From a checkpoint of a small transformer trained on Wikipedia: vocabulary 16384, 4045 steps.
Each number is 200 + 20 x the weight over its row's rms, rounded and kept within 0 to 999. Layers, rows and columns count from 0. The size before them is the row's rms in percent of the matrix's.

# layer 7 MLP up, 1536x512, rms 0.0698, rows 1274-1324, columns 448-511
094,183,235,216,145,207,184,200,187,224,221,216,239,154,190,208,196,249,172,190,166,192,224,201,201,176,195,185,183,195,185,196,241,186,236,225,241,227,195,191,190,202,191,197,218,199,184,195,185,193,180,217,185,206,180,181,165,168,213,206,221,192,173,187,156
102,207,178,198,216,191,239,208,199,191,211,198,221,176,218,230,201,190,225,191,216,204,210,174,182,214,203,230,186,222,228,170,186,183,212,198,189,205,231,187,216,199,192,193,194,221,208,189,182,215,204,188,186,198,195,199,213,222,207,182,186,181,212,214,220
102,219,197,177,219,195,206,211,219,223,214,212,207,208,221,178,194,206,255,165,221,178,206,235,222,249,173,174,161,225,198,184,202,207,184,217,177,162,212,206,208,184,187,207,246,206,198,200,188,180,221,234,196,230,197,183,193,240,192,211,191,200,200,229,225
097,232,151,208,208,202,193,209,222,165,182,204,228,236,191,208,246,206,200,248,195,138,193,203,192,209,222,217,173,202,205,233,173,184,260,203,242,209,192,234,220,216,211,228,190,172,213,189,242,203,182,204,218,184,197,203,222,198,227,206,198,213,218,236,217
100,206,176,211,152,185,205,196,197,177,168,169,178,206,212,194,211,250,198,213,227,188,195,190,179,191,228,172,199,196,198,177,178,201,200,203,227,210,198,210,188,196,200,170,183,189,177,161,143,178,189,234,242,195,211,219,187,206,184,196,223,211,188,179,203
108,210,161,201,188,184,171,226,162,195,226,202,211,199,165,188,215,187,196,219,204,239,202,221,158,183,206,189,186,228,181,227,210,215,183,202,222,203,216,235,208,202,222,208,215,205,200,204,174,168,208,180,215,205,216,221,214,190,221,185,222,214,212,192,217
092,167,180,194,207,204,201,184,228,229,187,185,199,221,194,204,217,158,225,175,178,207,220,222,238,222,181,201,209,236,211,226,189,224,196,220,241,216,213,207,193,193,203,184,206,182,193,198,179,232,200,233,173,166,218,212,198,214,198,168,182,203,224,184,189
103,207,211,231,178,185,202,197,204,187,142,204,194,177,227,170,199,215,213,227,202,216,207,188,204,188,188,193,196,191,177,214,209,184,193,227,241,215,232,183,186,211,232,210,316,298,171,196,200,199,226,169,158,181,189,197,211,192,211,226,197,195,209,191,221
103,234,242,208,201,191,194,197,192,202,229,210,219,211,231,194,229,225,196,203,177,162,202,153,189,211,220,227,194,206,214,189,198,184,205,172,201,163,211,203,203,181,220,185,188,175,169,192,210,248,198,170,199,216,222,197,194,222,247,195,215,205,222,230,232
101,190,168,194,205,196,217,193,180,185,190,207,202,212,200,220,173,235,225,228,245,202,222,204,252,205,198,197,211,225,199,198,196,187,246,218,180,178,198,214,216,177,206,210,247,206,191,222,183,211,209,229,194,190,221,228,213,208,180,185,213,199,197,208,214
097,191,191,214,175,188,186,199,211,226,227,193,197,221,196,203,204,168,192,218,235,151,215,206,184,189,232,177,203,216,171,165,220,190,201,199,186,237,225,194,193,175,179,159,176,179,187,191,211,175,196,189,227,175,168,164,221,197,212,198,200,203,181,201,210
093,206,186,219,186,220,243,183,191,223,213,246,190,181,176,206,179,205,185,207,189,177,171,219,183,213,189,194,200,193,182,206,217,239,192,229,214,210,163,216,231,220,185,189,189,184,219,179,209,195,224,213,209,206,204,180,195,198,227,220,215,179,199,178,190
109,205,215,250,206,210,198,206,165,208,183,191,215,188,179,149,202,207,224,211,195,208,238,228,184,180,183,224,191,169,164,217,255,172,195,228,219,222,196,208,211,191,145,203,195,214,194,199,201,219,208,219,211,199,183,192,196,184,199,181,225,183,206,174,181
090,205,220,208,209,185,201,207,167,202,177,207,212,200,207,237,232,255,200,189,198,229,163,215,210,222,209,194,213,171,189,190,209,196,196,213,192,174,183,176,201,216,225,181,185,207,202,202,207,179,218,134,177,182,227,197,205,181,182,223,224,180,231,164,206
097,226,184,227,175,223,202,197,220,210,226,200,211,233,172,190,179,182,196,216,200,187,207,194,194,205,224,200,219,214,182,191,203,199,186,201,223,213,196,180,203,225,204,170,202,179,163,198,231,203,217,217,211,226,198,179,179,209,194,176,198,236,246,187,182
098,174,186,192,205,216,208,167,187,211,185,216,222,190,198,191,184,174,175,207,221,200,179,231,224,206,182,193,217,154,195,193,183,202,187,217,199,191,223,171,185,224,198,177,176,201,220,199,203,193,215,214,213,198,236,184,182,251,198,193,210,144,251,189,196
096,196,197,199,168,243,197,222,179,256,172,182,205,184,234,190,217,200,201,205,207,167,188,203,186,213,250,218,208,188,218,208,209,214,201,188,166,171,202,170,188,187,220,194,182,187,183,204,200,171,207,219,186,232,177,218,160,197,180,196,229,187,170,169,183
098,186,209,212,189,197,166,193,192,180,217,214,176,214,219,234,205,193,232,209,163,189,201,201,191,181,204,215,202,186,213,202,205,209,226,210,155,185,197,206,213,217,188,193,188,178,188,203,232,183,221,197,208,196,184,236,206,177,124,190,185,177,195,198,212
098,250,166,214,195,210,216,199,203,199,194,148,231,211,229,184,190,199,203,198,198,198,208,207,211,196,228,210,176,218,198,184,182,184,234,203,222,217,215,211,216,210,211,199,205,221,225,224,177,195,226,189,189,215,207,184,182,233,181,187,200,211,197,231,220
099,210,188,218,220,186,186,202,192,208,234,180,213,211,213,224,215,192,194,178,210,188,201,182,259,194,192,195,185,186,237,158,175,213,198,188,231,194,194,203,197,194,185,187,201,168,201,193,189,175,217,216,211,182,190,232,219,215,175,191,190,178,169,185,223
106,231,195,186,184,199,208,199,218,204,236,204,200,229,183,222,205,185,192,168,198,206,188,213,199,205,190,236,182,189,205,188,173,219,217,205,178,172,242,206,172,163,194,152,203,160,214,221,177,194,187,199,195,188,172,222,221,207,212,209,146,223,197,205,222
100,232,208,259,207,199,173,194,189,172,195,219,213,158,211,188,215,193,194,237,213,227,196,214,210,226,209,176,190,184,170,204,133,206,211,205,217,207,187,186,188,201,177,209,178,228,218,190,218,187,230,209,163,161,201,191,244,201,174,174,187,206,181,229,215
093,197,161,193,183,213,187,199,193,197,189,201,213,218,192,210,168,201,195,205,195,179,171,218,200,210,180,214,192,204,189,200,224,197,205,219,216,183,210,221,169,166,178,208,226,195,183,179,202,169,185,155,176,205,182,212,222,211,198,179,201,178,196,170,206
098,203,222,184,199,194,202,189,193,217,219,183,206,186,194,195,231,227,202,165,166,228,240,205,209,174,195,199,197,212,226,200,215,244,210,213,206,187,224,219,224,171,229,225,185,196,186,211,199,164,223,186,201,196,207,223,207,204,224,168,196,177,179,178,195
117,230,150,167,191,197,206,195,222,226,190,204,181,206,222,200,194,226,207,219,170,210,199,241,202,249,195,188,175,188,219,207,222,205,187,236,186,208,216,206,165,217,209,190,182,201,235,207,205,190,184,195,193,203,199,230,198,192,199,200,205,200,224,202,223
092,190,191,177,179,205,213,207,207,191,228,184,207,195,189,202,253,214,252,207,213,219,181,181,202,228,196,174,174,225,190,198,194,181,203,193,190,198,181,182,206,184,177,217,187,211,180,237,159,219,207,210,201,190,203,219,232,177,225,205,227,180,181,227,201
103,182,186,244,171,213,178,206,212,182,195,226,210,190,169,199,161,179,189,186,217,201,197,199,184,171,199,214,176,225,186,199,150,211,205,210,169,217,220,230,208,175,197,213,175,182,203,155,174,223,174,215,219,203,207,181,235,217,160,196,231,188,204,204,223
096,197,200,179,220,210,169,174,196,199,182,205,210,180,220,212,181,209,186,217,222,198,197,199,181,200,203,184,193,209,240,184,215,177,195,223,204,182,183,211,209,177,218,242,215,230,171,186,183,192,200,174,182,178,155,186,214,238,224,173,234,205,174,172,179
098,173,212,235,211,236,207,203,228,188,183,249,183,180,230,171,205,204,217,170,208,183,160,218,210,213,214,224,204,207,195,207,188,197,185,210,185,215,161,183,185,188,233,198,200,181,188,225,205,219,158,187,213,266,206,184,197,206,189,172,181,197,215,205,212
097,179,213,216,209,209,204,234,221,208,182,222,247,196,192,228,210,178,179,204,199,203,201,197,172,218,202,212,157,185,170,175,197,163,209,180,172,243,192,200,222,201,202,194,221,181,184,244,192,196,204,219,205,190,178,185,210,211,193,176,240,220,184,236,174
097,180,183,205,191,215,163,184,203,197,140,197,200,209,152,181,200,218,237,218,200,214,215,190,224,171,163,169,196,209,180,183,225,150,210,233,196,189,209,173,178,205,197,202,220,222,153,168,215,233,224,195,164,233,193,185,211,191,188,188,214,218,177,225,155
116,189,206,213,197,190,200,222,164,167,224,191,180,186,193,215,235,156,252,247,215,186,223,165,217,173,178,157,190,229,188,192,219,229,230,214,170,170,218,203,203,175,219,194,207,182,193,218,213,208,204,198,194,193,195,183,162,197,233,189,226,204,196,230,195
104,192,234,211,201,163,214,171,200,182,179,205,206,233,210,196,230,222,199,215,206,170,176,218,189,150,171,214,175,207,184,185,201,184,205,180,175,188,224,189,209,196,160,194,189,234,223,160,213,194,152,195,180,211,211,220,162,229,218,182,169,215,216,161,165
099,198,182,179,183,210,166,233,195,213,176,172,187,229,191,229,166,215,208,226,183,197,190,221,221,205,187,209,216,141,205,202,207,176,183,196,169,180,190,237,210,209,206,202,219,189,195,215,183,227,207,147,178,212,173,194,190,198,198,194,188,192,222,204,163
102,205,209,197,225,182,201,148,216,196,200,212,221,203,190,223,211,176,201,193,196,189,182,194,215,204,201,183,179,220,198,170,167,175,226,203,212,176,221,167,189,209,197,201,172,209,250,180,233,191,202,183,223,173,189,207,211,200,195,183,214,193,222,229,220
097,187,221,188,196,177,195,228,224,185,217,200,208,198,218,187,199,191,218,123,173,140,184,207,226,194,212,181,221,213,165,184,203,197,180,189,221,207,211,166,207,189,190,164,197,171,225,202,196,176,239,210,181,213,152,202,219,197,179,158,220,216,182,187,220
100,258,212,215,214,196,221,211,182,181,218,181,190,194,180,200,203,178,183,247,229,198,192,193,209,179,239,167,163,192,201,190,199,183,232,226,207,157,186,216,178,211,181,195,184,195,237,194,193,202,204,212,220,201,189,192,238,196,223,202,225,196,165,220,181
089,169,179,198,221,183,195,174,196,204,196,201,203,230,194,222,181,180,209,186,196,209,210,221,156,197,197,215,183,198,218,215,195,177,183,182,219,203,177,221,171,185,205,176,207,173,228,225,211,194,186,212,200,195,223,213,212,204,245,208,171,182,209,201,205
091,209,189,194,142,186,194,249,212,204,209,197,235,211,200,170,219,230,192,203,261,181,154,238,210,182,210,215,191,196,199,191,193,196,206,231,214,170,232,252,190,204,191,208,187,172,212,188,198,166,188,166,174,193,207,247,173,201,197,202,173,225,194,197,186
101,188,169,200,173,189,222,173,168,165,193,204,229,185,201,195,214,183,210,206,171,242,189,221,158,227,179,192,213,185,184,146,214,226,208,168,191,193,210,207,134,177,232,217,192,199,194,200,202,163,157,207,220,215,200,203,189,199,221,204,174,203,160,170,182
105,177,197,171,168,184,197,203,170,184,217,132,212,194,215,203,222,201,186,204,220,170,176,174,239,201,199,207,179,202,216,204,219,167,170,204,206,172,193,218,163,195,198,218,206,204,190,208,213,180,194,207,176,199,186,206,200,225,188,193,177,181,228,222,213
114,208,170,191,180,202,230,189,239,208,218,198,168,206,154,202,218,201,216,245,209,221,196,216,180,194,212,204,191,190,239,231,246,203,236,201,170,217,188,194,201,182,178,171,185,190,209,182,195,181,201,171,191,181,191,205,196,178,188,210,187,194,212,194,188
108,211,196,179,170,163,221,197,217,217,189,226,184,212,222,231,169,208,198,167,240,198,200,202,227,200,232,203,173,198,164,200,189,213,191,199,167,229,213,242,196,212,210,228,210,214,215,203,193,189,197,204,190,218,173,166,207,213,215,231,207,226,184,169,190
096,209,173,191,202,195,180,175,198,212,188,204,215,230,215,158,204,197,191,183,176,189,229,188,195,189,191,211,219,209,187,203,174,201,182,178,216,216,183,222,185,218,215,224,215,211,202,178,221,196,218,230,235,186,192,173,214,177,155,192,195,176,210,189,188
097,199,204,207,200,187,214,175,188,209,196,219,222,191,204,205,189,186,213,186,219,230,208,203,197,172,194,188,203,189,190,151,239,181,214,218,225,184,211,238,198,182,203,235,181,178,185,197,231,209,177,214,195,206,211,219,204,222,198,164,216,161,216,189,211
102,189,156,163,172,198,268,188,208,257,189,234,172,210,226,209,207,211,177,198,169,226,225,196,195,218,175,190,170,204,219,229,187,197,221,227,195,211,171,185,198,189,201,224,181,227,163,185,231,232,224,183,223,180,205,179,210,191,229,207,183,161,240,176,224
093,174,174,231,208,206,232,209,190,217,214,219,209,227,214,218,246,213,217,191,230,228,212,178,209,210,190,237,179,187,220,194,205,202,163,221,189,204,172,247,195,200,210,200,192,194,174,206,220,195,179,160,192,162,210,192,173,221,226,235,205,184,189,223,225
106,209,189,171,225,214,195,218,235,165,212,207,197,208,227,214,225,226,177,214,198,178,195,166,181,175,225,192,178,167,217,201,226,231,190,242,167,170,187,218,201,216,205,164,158,179,188,179,200,204,190,191,209,221,188,185,194,198,221,219,251,182,229,224,207
096,198,189,241,168,184,183,209,220,205,222,185,186,226,202,195,235,223,193,213,211,210,218,206,190,213,190,197,226,181,190,213,207,191,236,183,195,224,182,181,189,201,211,201,214,169,197,191,200,152,207,196,190,206,197,175,159,187,198,212,235,201,196,201,195
096,203,214,240,188,209,210,207,179,219,231,166,205,196,227,184,192,201,203,208,188,221,206,245,203,202,225,214,223,178,198,144,183,168,186,185,189,210,218,189,195,216,191,199,262,172,256,200,180,137,196,199,156,226,173,219,206,175,169,175,204,192,192,232,196
096,228,199,189,197,226,210,212,146,213,242,197,219,192,216,143,193,202,217,199,252,218,236,174,216,214,180,251,179,185,209,238,207,180,194,211,211,208,186,181,203,201,233,234,186,209,188,201,219,189,191,194,162,161,231,170,191,190,191,206,189,200,197,199,224